python train.py --n_layer=12 --vocab_size=8192 --norm="rmsnorm" --rope_fraction=0.75 --qk_norm=true --init_std_up=0.0406 --optimizer="adam_variant" --weight_decay=0.42 --schedule="wsd" --decay_fraction=0.546
Each number is 128 + 24 x the weight over its row's rms, rounded and kept within 0 to 255. Layers, rows and columns count from 0. Numbers have three digits each. The size before them is the row's rms in percent of the matrix's.

# down: layer 7 MLP down (transposed), 1536x384, rms 0.0322, rows 793-861, columns 96-191
# up: layer 7 MLP up, 1536x384, rms 0.0363, rows 794-862, columns 96-191
down793 103:116124140217126112164095092097117152143156169104122135107118144105101134089098119113143140168113135107132120117133131152172156113136130179093109125082123119160111146109103125128142140129130111152105197123134058108120139118101100176094131145146096158114167138116109146144127127119104123177
up794 095:113112130155143117095161100076108105098137140096134106134133152126121172117162103140134170156120156127103129129184137090170104145131173129145129155149123087114185138154069150122118123113143132096161122167140106151093140107110160132167114107153099128119127139127109089108102093125131070154
down794 089:137142108159123084149154131154130103141140183138116128120145123130125149103128083144117149094122114139136153158141128127146120163118129097122154149145118121130114106099080078099188158076128184125123183151115163117158098116139098143107123108137135139114136147113138156118131101133138123108
up795 100:112128155132093104104098109115167142144127119128145100119133133135128100118161152147189145119108082135128100168083132127153141148145156160112096114141130120137114153118143115147129145108133114104122117147192123138123138121105124089098121104177070112139131163084141176145077096120142101103
down795 100:098124113164154122118156130127140180152119136121102038156154134130108113125127162147127156090142107144130096115111121122113136153120080108084136086149099107108128112081142125146119095163148084127144154153147110139169124127143099139106126122163078101119130159110145168114143116170129110133
up796 088:146085138122152159134128140145123154167141126128092144135122084114102129088089149133123134099137124113103113151154145166121135124108106106166112129115140114122145118171105140124126135109122164179133129139117108072152159129134117104120116120135141096170176126056108126129106076159111119132
down796 092:080158098119144125145119104121130164159124134153111154157135067144119151120128142146147098135169167125130123114156142125173152099150110131138129113121094163100132131116073113146117156133136243139128148126120148111112135148124117122150134124107127119255137085108137191125116115121146104152
up797 087:151126133104124128121130145122110136115081117106162125123099094156094144152132170104107150165141141154126101133140140119134166125130132151115094129161117095114108131112092135104106118108132118151093094138120122099184122135147133132103172080114094118118133164130150151169112140160132118164
down797 091:127079146138132087157128091131154091121170152111114151159144093128127130137140121129120129174138123144106139126103155141185149118120144072104095104126138153118147155122087165125103150145122165132136146087134126165123114137164115168140157098117150138095114135109104116134170101102170138108
up798 098:161115129101157133110133145100148101076138125103115176149120156152119129127112119135139166129133145147127183106107136131127146174168111144095134148144149134141172125129121088142127116127150105143130163115171069134088133112149119144148107144123102115108156121121119167122125110110124083101
down798 097:076142157119128122142164150171102156138150105163096126134113124068124101141106103124102111059118112167144149159115115153124133121120121117155137107126169072113153139110094133149150097106146179127112134100144120134131123116160144129124179143143116154174087143134140110092121166126129131119
up799 106:151119135102091153154106163132135127126132111088142124141155120147136136151175121118125121142132154131122130116084124146121094116131101098156115177119155107119123142143119151109100124102129111106105128178133114106140178167144147131182132103108124151125172178129136143118077119112116099116
down799 103:162105144170155117160128124156158097132158099156122170113145128121175163148155073116143133096143170143112123108160123154147140103153139181118120148148146120106135120124134162159103147119097112123171152126136142130113130074121111119112165153121146117144154104167153155149151105102123128166
up800 118:109159146118116099125134125147153102124126137100127126103085131128086141074133165128108149105069138130102156153084121151170171103142144120088125162104151130146143137083146131126135120107139141151103112150158108099152132175147108144156118094117152143131118135080095176087139158141154147165
down800 115:140115143111124119130113113135098104123134156103106117150103171093143103140180149126117109098114145094143165125124103130152146133150168125136146157103153146186117139117148137142118118114134159104112139102119114152147117091109105113143101119145138117126160162141122149168177167139139127137
up801 103:128151132061117096115136149129120118163118126077143112093189132148088124115164108102157118120192127126101140130133109145113151138139141139129120137112120130161135094127134104096146160137120113133179101148126087131121134112115156123110165062119100155134105113106109109106108135104140167099
down801 102:129129165131131128126156175164101181107133086137113098135135139112107116098132108066106128140144102130103127122162093077112081120132086143116109131146128157132104131124165133100096129135167120122101113134103122118134137168164124096099124167136135145104145132158113140122144094089149131105
up802 098:113124127137065077111122090140149111140105117158117170127103108156105139146181096103125095133140120188112107127126154133093140117141113093111113160077150135134113123119162132113132122142105129104086141141151126143172141142138131131134116132127167140128105155136113151112156109106139150124
down802 094:148121096118145122137140146122126119136158172160093168129129158163135111126132109179109123107154201121171108088112127105120129145137125147161124118083143141159138148117192117120157083119127203159130127125105130124110103088137164150160116137122128149117154129099138129145105088096154120145
up803 095:144114171123091101131109169179106130142133156128135154087112118163102171076115136115153152105141154150098117141089121151136171093132040160188118118181117073125132146102138137123138135121141129144118129120096105064143116176106135129142133130103131133113117141126118128110124091104123136093
down803 096:115119113100060164154141119153087108137152136155123142108123136107112136165131160140159118124088130116142108113134128093130137158133128127116158101111154102110142111144092110156149135121081188123092101119063114094133137137148121131144112151131121117114151122119075149121125119143164112112
up804 093:122157133129076138123153128109120091135106125107139161145183158128101127100174146103098137086134153154127133143170115107130162130146094119113113130189112119064109124156126139122122112129075138107148133135169089094097135130143145111103147126135148133120125095140088144131154114143114180167
down804 099:102144128123105193080157140110136122154107148101112177152154150118115094100112153125102112123162146122093124152138118093118123140162157141103116131151118141135112126141151136139111109136134208126110104127150142098132128152120144147125137132123137127106134115159092119199133107136116121128
up805 099:101129115142097073090158121132166148147089156102133116132108147159131107099167158139125130127165145184141134138082097140150144098161092131142111117141145168106150126147147121129159098120122121121104134150123157152133096095127177109079099157151126124123121101185148116094108172145123144144
down805 102:152138065131120092129146100150080143108135134143139101151138102115116137120132148090128064124122138099144127152096100055084129130147133123091113136151061124093135106125123106142160122126179176148120120115163173124134140104137154095090126106173122108116098120149114153160143129160161126127
up806 106:152112162167119122066160141131136114156151105106122113147146117134139130095094116157134135126106137157092126137091149145137150147138131102197106100110130175136118106123108141095142106109114109136134114138137122060152138130160133113156105138129152124094117147174076136105112096095130144128
down806 104:124098188145146130101113139100126142099137123085093112137072130114170130144110120107115159137113138135146108119163135196129154137128143121171113113148146117150120143123136130117095155148125150115087122082096075093161137129119127145124139132113120122135158128143072146080132132106143099173
up807 097:101141143100108085156144136094171118136148104107133135137137108143136156119177142104102122104194132117124107150128130143112139097105111106126129126125104133160146122118157124143100156124126122146112146101125109138098135134137158135159163172127110144104077137108130162149115139127119148177
down807 096:121165125148104133118132138093144136140189133145125162129115136182103148117117129122086119153130178140109105107086119169178131120094111135154150090118082106098127088086154149126127126158137236166117127125123167118107121136119142121134128146151185154094094150136166134144113120131128134133
up808 106:147105140109131087145177116148141129100071088092145120154159148160064114149171118116137154107115168185127127106157138129160165139160128103110157164175140149113151093109142141104137120125129120113118120084153125127095127127131130112080137123155168131132113098133116099129101099112172124104
down808 108:150121119112149148104146103103131139110107102124093102169145092132147098096146113115144108110101168163117136120133125157130144114110086128145144139179143125118138126143126109137154148117130180098134160098125138107132144144160140142138158114131154132163096156152141131150129121164159114083
up809 105:134110107143124144152109144108136112127098141139164118174116108106100135182166172149136155120130116159106118151134149137141182078152104111102088117167125140142144132116158148101144114173117108084120103115138147121143102142092143134112074168143161131139105126131102114095121135125128133151
down809 104:115110141128139144200133122127118082130091118129126138151051127093125124133128092151128121095144082124081114110150115175154127112158144159139085136138109081090132156122133120148132153160124105106131104129106117106115155137135138142095134125150111152138129153172130093164078135121159116125
up810 108:141084142137072131122160120145115140109122093164113112109188143130122109176138109155117118091101114135126104134132130146090129183147099111106088102106166125113143138164150121124124108120122103139123088149135118124087148126184095125114129054155118089130133147104147150105095152139145105176
down810 108:132122106133156117137118095147164144139122127152130093199136095085109164126132132141089112115091125111165149090112106176119121120085142093136105147129152105135117105145083154144132140101125165108158174123107078115150125113150122058129100132142126147141095125156132123132102121138134141149
up811 113:105160115136114164084139125130121118090127107157134115085132100136135139087104126134103118120149125092112096152125144113122097113150163167118113121151087136091111109126162136114129127111121109150121132153147160105137135113142079087147147127119124148149136112086144139114139178145166077118
down811 113:118146125177112190101147106121108075121105120080172096084132155123139158071119090106098121136152141126131108161095091151107136108147139118081120083148108125081108156148126116138158145140145131168079118138167133148153144126124124101165167113121131112111114081124145147137142146109115080106
up812 091:129154128097127099078103127185120119114110137155124174119159142159140119120129127137106153117108152142095077138146138145144140143115123143146124157100128154136154115183152118113130131119145130124137137130118130125123151103131131098152079128154117154148109127168154126169107125141137123120
down812 093:124125140124141114115158150133134116154129151135172159131105103157126167139107147084148106139135123128107107152116117148123126101157113141109104128163165152125150136148119132100100169150142129109157123120181132108182111126122149135190116148131101128109175112110114143109143145161140146099
up813 089:161106179165089096130140121119108125131070117120175108145167180135084140163109130118162181089090138134115135118134150101116140140147145148141131149175130156128103127108132120125126136119126142156126124140131098123085119160159061117133114125138119137092130088107089101142101102122136120159
down813 095:141104162125118092118104105195115136167114134148159072157194162129110131101113140101132101123111156102093129160107147123116139145133138184142149142146121164115162133134123096160117138134114217125119116112163119135115147152127149093145113141113142171093143123112117119109106134167123143144
up814 102:147116169091164117135125098110131149119102160166124116120164148154162156083129111138143121127120164166163140173149130092137105159107156118166133137092186086117141143169106142105114073133136112126172149120158098145105107138147111126109110154135134148147140137110117136122109120109099109090
down814 106:159101132114156153096143098145146153111129115145129138105135143089149152102109122148121151142089154181114129119143142112124140142030126117169122086159109102106105143163099125097125128144152130119133113115139131148157134100164140122117113116128145130110132158125109112152121108112086144075
up815 104:141110109131164123146156113125187138121119185143137146159139102159150156103075092081191131149145101165100141140126128099119102099147113102144132117083149124136139109162097083136121087149117119152162100144172138110150106141138156105158128128155123134106158132105133141100119115098117169166
down815 103:129092113124154093138132139133140115153105122121160145073153172105141131101147144164141102129156127142125130074141107118094111143130132164134097168135155120109152148084142135163091113099127178148165140117150118133117128117117124082108145160116125078090122111100141109104135112161167112139
up816 104:149083157140115158087155141145131129123120135151091137102149086137107162101107124146184120139185157156143160150121129129094156116144105148126119145146158119121140089127139103134132140145137111151162101143181106127142103104149141135129143133121097110137092109122115141079113123156107153177
down816 104:133115137154138194137104127141163122126107118156103134153148113117121141098128105139139089124164123162105164114157116098117186104099156113098146132159138104107149086117127057147149103128103118091142113100132158084100075097103107105116130127108127106126145110102071123102111129130107118123
up817 095:120130123117137140146139131149143099105087095131125132105174134143092121141157137077136098140125169118117097137070109128107117091138120143115149135119139145097121135110095149107098118128141116101137119097146118118143115140155151114125097123144093187128144129117129110109111031186086113122
down817 089:117109116158094145146134142132138106137126128147110094135157129147148113117116124134131116136170117063115115115133117142105119115123105100137142109134119071141115141107118170131122119111130161088082141134154119137121100123140120116138116100143150106133089072119102115122112113094083135123
up818 104:126151141125114093128155169135105126132142096110158141122129129099133145128141091126110179106155157180108140150111150150132155121143193091106122139126136089117098088129137153107082135101092131138081191140130121143062123128131138126182151142107117138148143100134122161127126157153102158137
down818 102:127155107138077123086162097132092109181126076150149101138120114139098144130161137170100145134142099135153175128111097130073102139177104132141137135138150119144105138074156162094145123126109120123133153119142165141110114117135110129135145123147135141114127122121143100166127129131136135095
up819 093:155111124095141134096134103123133123144121149138130131100157159161141128167151114121125184103140152135103117116103143117110138137132141103173078146145121161113115079130089145098136105137132132174103159103129101153181127136082113117155156143150145127111099131109103110152153104166112141146
down819 092:136145113130139145133107103125114135108150142121117143115120157139102129188121146130099121136113110134068127144139184100135138122142102144139133107087118128131136167100169135131131135103144163172140160110135121127140141164158140138173124154145120142103160148115090108163177132165129106146
up820 084:124127101121094121155117124113137108088134095153131127137119104156085102102122191118150090092132169126097153108120145139119106164108132113141164127149154165074155088125159116159101137124110125139149116135113103144077131122119143146120142129081124134124122116088089147131147138164112140114
down820 093:086104090171090138150131130142121182127106143125114128078087130113091114180122117105171112114086124135106156137109169106120103127149115149149124117105115096109095119109160120114126153135129106155100129168147129146134076173099127153113130137122110117101174179125072109145182115137180100103
up821 099:151076138121113075141126095125128095121138132148127110097099158097152131179155162108134115108127160136103128123122129090143128112146106102130138143091120112147144103125139122123113109143122109077114106150148129121173133064155145129132151105146142135126137137125131184159178142098164101132
down821 100:085104113088070144184138130125138108091088132144116131105142105125154127134147153100111138123147144158124141190143112110184129113117101102139110121090098140113144147163091099121102109162095168102156134117127142144112111141135149179132154115121109154112129121163104161130123122119114112149
up822 102:140125129099119123129101116140156126129105105098113127130124120128097134114153155160171106115112154133092095148124142107109155101116125110141184136126103084125124131101135126144125118135132125127099127099160151146103166157139157133132118096075154125114125132141127155166107131181147116128
down822 100:121110136138093116111134120125143130146114072119147089106112144116153109096136132110137117132127117126149095140109150149179142145104147119106103106130068096121103162146107164144137098157143152108074106094138106177119112149102149123124126133113124136105041136185082124102132132143125140129
up823 102:110151163144093155160133097149111139092116183151113126133134107126135140110072143090109147104121101102130119159112149138099141151132158134121121138087135141139113134093154193124132141114116110093111121117169181151136145132172132149139076153115117133138136173144165114126137107096125119115
down823 098:127117096125134163098121135173145158129110133145139118082136150164087131135117112122120115129096177157120151100092153109155110124099121103131126108141159097127123126129118107087120104117113155137127097169136129119090126140139155117079098132122160129144116164148095161157145086138125140147
up824 099:144138112088101151079106151102137112124122093110181150109124143156078112160127151129123165134148113137141164130111115142126141096129096118101076188124180137131134131137110175126099111103102146091164104121120104086086146168152114078151107131151127153119104136105158141097079145116123085095
down824 095:129159164111094166118125093131142130105168122100136109113108131150102060156106124164131099118122143113137121131097086134128103122108151090129114120132121088128174135101133154124116164061086174107119137115105165082141129131113144117090112150107122122070124134136122121162135091139127117127
up825 096:149110127125109187171153137073137080129155141110100149121164136129130159173143184158132079109149154087122149164122113147103161140114110075124147110149120126134159130118068109159115132139153128091165125120155102135141059152146103191084137171114164134092143102120134167111120124119142125168
down825 098:140139106143139118143131100112143132160176098157101121091138118111134172146154151148129118112082170102102125095148118132147153131120175145111128145126173115142183157169140133140086127123159140158150141159140135113134121106101150161138120148138158175115095151148131164123081109159170151112
up826 101:121175159104106090163094129157131121137110127106148149088160127151144132105137102143144151113172174151114084135147120114112145111121114126123089138112139131161152121120136127126133129116138127158142114126123112110125113132103142085101128126130121146129133145126129151153120112112165140170
down826 097:116137145147123125128108144101100166112113120101133100100171119176125120146128164115144158130155119128122112100110122119151091140139117152053145160156163079138129134094143128113165134108159196147152126169144119129167121114134149134160139162148133099130155152084104095111134116113130132101
up827 110:151128144103120131134116136090127102085084114136132160123166153150104104056152198115143146160181114125110109146120143108133115118137137136142140132120105142093121145157143111123131121089134117135096129150093139187134151155161097132103116106141131124157122127110140147132138104165160092101
down827 108:129119158132133101152163114120097129102117148152138195111188153113112134124095118139122151151108133096195120177142136119140121108103134115112149130194116141117132094105120107080113116154116116123129116132085105131180164128130148139156115135145079136140095098126150145124138119124113091143
up828 105:130116137166126117122147137162154120111132155107144104130150128126127144095125144130119137126117140140088135115096144132096126095143099062083141126209147150150118098155131146151103102134163117159156113152163139133105136111159117129112098161102113088109105128083075127062144127116111124155
down828 102:138154170123132124126110158167124147134119119139163111135138123158129122150148118146077117137093153111122134109165157109090140124108110137075165113128138158162100093109129090122097138172172128145097158126146126098145168109164139112131159137109139100116115118158151163054195162143144136122
up829 091:153110132124161113123092116156146095135088166092137110124141133132095145150150149145126114125128142145112133110137136137138144182141111080153135107148073124116155151073120113090147077151135132122143125137145134097083166142092149070165124076161121124095116085127102125070108130155122139098
down829 092:173140110108115094132114118103152140133108113132162121135107111122150116135142154116148132104133167122166131099113135084129099097128134122122163102121172091135149113128106095098171119132167223093144138088168094131121110141128112124165144103166146101115147138095104144121138133140162145122
up830 099:149128129117141143115155161087153105132093099155094093124131095176095127110105123118177159156159152148119139119081155127124150111138135160094074166113103146122134095127116099095105101137120120130131103130140113119135115147139117137082104128141159123160075085117151121114134139153097140179
down830 103:129130108137144126161137132109105111151125108135117049130118139140120097151157148125119083121154139078083155134076164162188123157155143163144098154130134165121126134121111138127119120122107122119121105088129135136143090135136140112138152146146106131120110105133099145102133111136110142151
up831 090:159164133109118110097092156078157119084146131128130075140125128174146143166142132138100146138148188155110103147119145127097158123156156086138096146101139136155156158142115127112125153089193137134144156157161107145119114082175121087147109136151141144139144115158085145100096165089109097108
down831 098:129112148128102176140088170135121143081145139146160118135104113135111143180126134136108101173151141151107125094149150131134120152161106101130128133154099146147129156156098139130168157121176164106147145154133104135120138109134135149141108094151132126117136116089073126174172118104070090132
up832 110:101102170121125128113118142137152108133131147075100144115126113124137089130159143070166138144151155107105137134105105157117094109142173152108135154142147124112132126122144141128115083128113134095149127119112102140096112134119117137163110168132147127117173126181109114100086151146095131106
down832 100:129084131094135145121159129149133126148130128132159138144133107113182101118138149085148137122132124134100127106146121163110116137160104117110121124191116129111125151134105100166096113112114176099134090111126144101114135110123144143159118198119129085152127134160124091138119145122118136137
up833 096:130102104113105088115140079118162149133144167115142133138135134197173137124155122124129153114125091115177146150122167151156113092135135147142129132204124105102082089149113147110088127069102139099102149108139154076124084109124181143175149164080105135138156135188128180104112090127107149088
down833 090:132133122154083139161108141120146126101125143158090125079127157120145144122136134109151143101103148136119151077103168118144127136141109134136119146144114131121153093130154124150084094114109195179106120115097122088121152084096175107142121111115069103120149150169152202109109111134101086138
up834 095:135129150092116140126136106145111145120102157115099151093128139153126136131106094110168109106115148140134117110102175103154116168129156154140130121130097106118118102108110112116128130128142136155124082151102090108121147134078135120105115087173164124121150104115086098152115127141096134109
down834 094:115107097116133090114118116119124076111118129144095129097114134186115119098122105096121124109133141080128144139129163147117132163120140100142068117152072102123147122098122093116127160143098191108115126148111112100138141125082107084168106105146127128121130157114111121138076159136127173165
up835 102:120140121090117098093118104111164110116086168119082080132153127127120119146140138112102089134134169158113132137159129145113135080150131159176135147173160154091147085134155140162108067107139098109091132133146089105126144158107107100126154129130094126148141112180130124107116115109160119157
down835 104:131134128139147135113146109193107159130146124141112072133112154162128070131118111128092149147121128134164100101072156164131130154125108108132132124130107132132124137157090102140113164173143157149100137156118127106118099116129120127154122120154088158136142129134117085141132134080132119120
up836 096:109123139130151105132140110087172122136121110155128146094094102142138099085177149144152103097118102131126180116109159138107097140171126104115146101120110175162132152088170109097135174105089135092098142103104093135105083104144152134115105146123147141138129109125097139142147114112154111174
down836 097:121095124115149105144096117145159105144115139128134166106113133123123130100123142147139147097174163142129098129118135113117135128151113144181151140126098149158133068147143127153100151080136211129038146096158129155080113125140107093149117117140135139124137126159100147092114112121125131117
up837 106:099140140094121159098103180118135124101110119108141144113133118148066141153124166162107152087138122131166093158084126118126141110141172153170131181136142100078149125175174129107119112120127103120164132151117069157101093166141190107072147117127156122133140116091109148135088109141182118122
down837 103:119148137156106102065165127110110162159138163100080134108132122152111126140142108139136115119125121134144104154095147108124120142115082130099113111173115095134133113110179173124122110143158109090152111085143146135142124148127173180106155148115110130129159166108164136166144132135132146146
up838 095:137152127105081092158118102134133125149123157103127116132170152171094139132157093132181114116131128114140117164125166136164149079112121160130127136183117117091121107124098081137135157145154134121104152128149124124120101083104160126067158139156104138153132102169130134131121097155133122162
down838 094:135144125123101146143108125106154133114112107138132145106119115155162112120135141135144142119163104148174165106169157121113138115127084151115117136164110100129142139100089168095121105143158137163121135120110169162115146117137125094105080144116130122120117137112134124151146130156123129146
up839 088:182123141133128141136101151149113128134128117135097150105172083115136182124132103142154174107127159128118171125122127120134133123142104161154129096172095124138118093120123100127154144099082154154170141165115077144100097100149116096114112155110141141183145073155087135122161109145112112149
down839 091:112129083142081136068108132112130175127159123119103122163122080124135160110126115139123127137144072132092121131121075117163141115123168148130107101125118159144135126108155134130165129100101255113158128135107161159121131141115109108132099151125135141211159129130103088112140107119126127145
up840 102:113103084154114152115156119151173130138121116170105096098114113128169108103096133144145169105131133155129147127143115175138094105142130122148125106142080107123159085175125078102092127103089121146133100138146145165127162150124107135145144107083149135113098157126115152119157122118168153147
down840 101:114119133138101134099124101139110126124124129149135092107114166152106146127114129093163136135135096155115146145128120148129108162138140100113128120156136122090106098168171125083086119109110152105100165111144099183157150145120118164165165108119137176138179134144134147084158076128166145116
up841 109:126087139113112145121129134125122110120106126138105116125113104182151131089114101143167117121123151139103114119081135130136136136131081180086127152174120128132146100124143132115139127143119118147126137129162131156148131147139164126125107099141128133127162166137144123117152107114130140100
down841 106:093096135133151189149129154110130122158128153120130123140159117125126144175117132114126140105081145124100154134156124124094130118132122127121135167196132117107147118163109111147140133133162097150194122121138157136130157114130112122104172132115112119141131144142100136156132142149127141144
up842 098:132147128114113145122036140127128121129103093129114131105182100172149126111129139143124120142150131150147135157105124130085099117096082142117092130148128101125130114144134096109099109124102146109141110152138124113134137151128196138100148147141176154167104140153127142066100120102119114154
down842 099:130117148138127158121089084082124147135100133167068130119086109142131131108094113075106152134175118134128147123153138149154114096135061129107116078141126111140114101116109112092080178096130177102163103121104146155186137138114113127117116139175146134146106118072139183090154131122136125117
up843 100:121133111134110089138083194141150156135132075087098142109153126145078172165128105099127081087135076114159133156095134126113139125148092152143161125129156155146108141126138098106102134128117132120164112142139097087139129145141127134131185098072137150113103155157100195120084080104172132174
down843 101:138168107146139121128077139105137180135141114142113112149117166141131147135128134055119091167142108173145093143047150117104129121155153127148134121143079176113148134139127121096091145124111105127131157124071144110186110133137145120090145164131125112160107104107136142102136137153145095171
up844 110:136147156127144148117109162168139127122131114064119125117168133160095120106166124131142106136141142122118090138097146121152112135120118124118138145132093138106136141157112130142115145136092122130187078171114082119129163143110141121109125146106119165142148124115117150095106088089105100157
down844 109:166140090161123175119168166119144174124119098117128148143121115073139122159113162115130132134154127111126093144111136124141113144142124159127101094082147111139141125153117136149107139134147186101168126108108093119093113109165100114119184137151101118157131129128149096133148148097100113165
up845 097:148137141180104084134121149144144121107110089093178141122116131146137151103159165118131196157118142100112115102133124118140142145148198118107148151154103155142125127097147103139105114126168101104122101133111130099132133180114109138139106145096119134124103065071118136126114080076121152134
down845 096:133110127119146122104144139159119085102156132099069093089114161125153137129105132156145124126124127151086136129124126088143145098120149169150108177110114102155159146132152124083121161161130154132144108147169100103156093094122136155188114130150125101134140105111120165139138142150134103163
up846 097:111109150112101105135112150111095148133103131106086121080160128142142141142130174108152175101106129135100130129158134128093118127148155099124150173138173127158164097117156081147099126134119116126125109134144101139094137090120145098103108148107119115137148152127160111091102129155116062140
down846 095:105094134128119120149129102152117160121133120159106145139139122145149140110097184120143169141132120114071132128121128104163129127119121095112158185129134137120126127136133092150134100152127191162148113114122130111148126159137103160106072171126129179142134103143105166145150165133096101094
up847 100:079131135115115096162130144120136087136123110123152134156109113133161136138102088111147112140112165121145131176072128158122137171136158134154124104133085107150120102172124119112109174144112105122142137082152169155128111117118126123137108097123105162132120122139139134128114117078133118135
down847 097:167162159142141140120158120125105160140102153156140091106131139158132127146085086144167153168113166154132117153102095100162119132120137199153104140112142130156153117184117118114112082145140149165118117065123122136116117096118175136120128097100116147143106131125146142143178123086104110085
up848 085:130126168108110104121134105155180119096101116140144129122123114147095109101163116142147187134131131147134112129108049125109120121138137121111145140120113129131122137119134116084102141149104135143129136147127122153134152153099185096153124120083135180115096115139113141118108131127077137103
down848 094:144145144136170158144112144186113138126104158120131150117161121082149149146133130139156128148126155082115147139155061131154095162132139131122157119109096148137145100121106122137117098100126255104127170110131175149155117154093110088140168149173123125138096114127168135117144141123138143086
up849 092:122148154097141131134153128106099154120130082062137106120122137147137124127134143095126104133090152137121153127151117134141123090142142121144143188168124129142112145142149124111069124194142132136154139123134137134101137087103095115154125138138170143145104147130121148134157052172124097154
down849 093:125150130087136124109129120126108091130186127124106129124120101110102107149149111130138072126129109126130121165110078126151093131109169142148141109168142124150163078134134121139112111112129197113161123129106098124098130128161118159135155109103159105118149115126129110200094104113164102130
up850 092:091163150135124141146077105123146123112112144158155117142080151154151097132084122167134121069129142136102192130087144123107138102177160100147110135130122150088121110118166133114130171138151119119117132115139106115110122135121126145142157153153108116168103139132129110136115100179109148143
down850 086:130131161136124121116110144119137144124090131097125080100102166155145129161113185142153152112144129156115151114124125148088096102101157135133108129149102139085120113105122121089141159121170199145092134147155121149070132147087120155132104157065134131134123132146139108145137135142138169135
up851 106:131193123110126077114127109140165137146098134146131127096130143146155128120116135106142152102130135122081097170157127151139144147108088150099162128155146127139130102161159126094110091121097126127132103145109085125112103100147155125115099118155125158147109152113111119135113121123129100126
down851 108:113145116133130106134123132102148143142132087166134142130150113091144147106111128129150109119098160170111119135126131137103138116074118116101128145159176116131111121151125117062068121160138179151110121132115066117172097146126156124131133114132127105126096104138133116175111137136109089133
up852 104:156131145140119168101109141146135117101107128128132118094145125135079140092139138139126171103157130093097124130095109114146107089121166141108106085125128148148137111145176114099113131111120127146117150178150114125077135123108093108137118137124111141172175113128081143159098168121149150134
down852 107:108163106137120144103124127117114108082141127156173143140149127138132135122141108127135116128127109114152170131158095101138131114162162157182117100163131122142127113126143112117149113132116119117136160151147132119107156120122101094131113112121160159177085123118131138131091144130122129122
up853 105:110156123146141109148134128080163146130112131102186168122127143139110135145130140153100186093113166121151117093085125154163087131145122068120069083129156132113125079171167137091099113137113112150168156159117137142115090116145132146121102134151140097118150080086086128118173108135130144131
down853 105:114092109138135188130156110156109098139101169168148106105094158112096122172155131132118130149129114077108113118117120127155081116121176118128135088137170112168130146082104135130140119121122086110120147150182165151132156201074163135154128148122122162147150132141156141140165116181114121122
up854 101:132098159132134141098133108157101118128152133183094137124167145083107142120103120095163153089106101150150130094103132082104077163136130179108140110137155148150109120126105107119147142116111109112134125137139144102109127117150103118122124134127163171145189163117177100139118155101070101140
down854 102:110133136108118137133131150133138200131109181096111116146145163131173148128183108125144143139150112120090164160097118149075099135109144132110127101153142118127118156152122123150108129120108172133118083101134133124157111134125112102131146119106093160138124157131159123140130085106151133099
up855 088:121148167105120177117137141136129093084120157098152137090099139133116147148150109153121147149113111144132131143139106168142153135131102154105125140168119137144120132147132115120119144177128110149118083109117131111146103115134156124113144139137121142114160116136155134143152120134125114122
down855 084:119146111105101124115148129133103133136111108069108104106112127144143135152154134106145101101089101144152105121103112091129132173147127145111128134146102121108141119120080111130155110111136142149119100081124103128117109128114127161115144118119126107100112146108103162147139122156088126120
up856 096:129149175161147118105129116163107111120117154171096163121152092137159171126137148152147091142139118133105167125048137098112099162132137152154121106154150118135086109166086126069128148128091097112191117123136099099109141087131125096167105123105166143146126117122099158107153124162110100103
down856 098:112159131164125126135169162110098146145121133142126166112168147102147097139130137119106110174152137104149121107092161112143097099110164107139143139132132110103107154151121151125125137116113046104165130096096118135154104143117141130114073150108143130092147135136139141165128129166119125109
up857 100:177160133145100128118127106145160137096139121148099132150142142118147152108103123124129099090167129127105109185164136136097147107117134116149131102090117107102122111175121100116124086137124108158099083157132113165110133118119082155090130155129119145134137128101135120109094144124114137109
down857 101:103154124125133129097159150131162125125147127157143125145101120083166156126177073119162128127108160110169108133129138151127128128120147078165121083124139119127132136111101132154145087113096169167092157143137132140194109143100126112122177122121118148121127117144148103156147119139097125070
up858 092:156106130121144140131137101111160110102118121148125111142149161138185141073066118160154148113145133154157126101125152157139161134124161097143101113120139102131161158101112149142139116128151164114114118138136137152138077113104170149130081125178123146123152103146164104104080134151127089127
down858 090:128123168107164102141137098088136111123130138118128093103174180167178120139101145097140078088099147114135128111110133108100133123108162151161144105104098085120144123114106124131135133146141255145134142125112158109147119125110114148102110114081141128125171142113131151102131116126132076143
up859 091:130152105115094100078134152080163107111127109118139124136139155166123113156128111177120089117161112133117140151106132147157124120114096165133096107129152145072132167144157124133140137131077144105151102125110146111124139128114129128106080141129165170135153097124111122115130128135152162175
down859 093:116123112138082100138148157139097122124139144135146195129129137125139128109168134111118140112119075118134132094144117063068131112113135142098143149155176144129110117137149109111128108111079230103117120145160124146103099133087122163115125162127119123138164077086149155171142154140122167164
up860 109:144118154113152115119129165137120072158122129101137120103159114148107111116133092134111139130147158173106114156137139124128132110108112162095145145107140153120090159150146146103081114134093125149159134168105099132106163159105087112130124168143121123130081114121111130157122128119095166163
down860 106:081095111146102139136091161159129102137163128121103128142140122120126156111152124154144168111135100108143131158113137115194150129144159154114146134151154136129126108081172102092043155128137118144096147094093147085086131146117104090117115103123121099138134124167113135134134135135151143116
up861 094:127151119133151141151134104088129120111112130131133127117103173150150125165096165086140149126137119134150119101129137134117104128112141136108114120120145112106132096125142112095127107127099129114103099096139132171107114092185157106143140119155137141143139152123139120143128137134158170153
down861 090:146154101131121120140159163121108120116112141161138110156096118132166132128149150100136109111135119136123115121133136116094133121146154074118145109127119115147104113113164095119098136132111189142128116128115147131094128122113170130155090141146168141120154159131159110138119101154131119123
up862 104:119122173109083105113109126133150099118093138093186108129144108118101114137099089141188111122105153135154126113169099118088124125137130128089141185119122107132133110123135108095155115134123135147131103155136085153113162108135120126128087132155142102131071128136142119089109134084117107157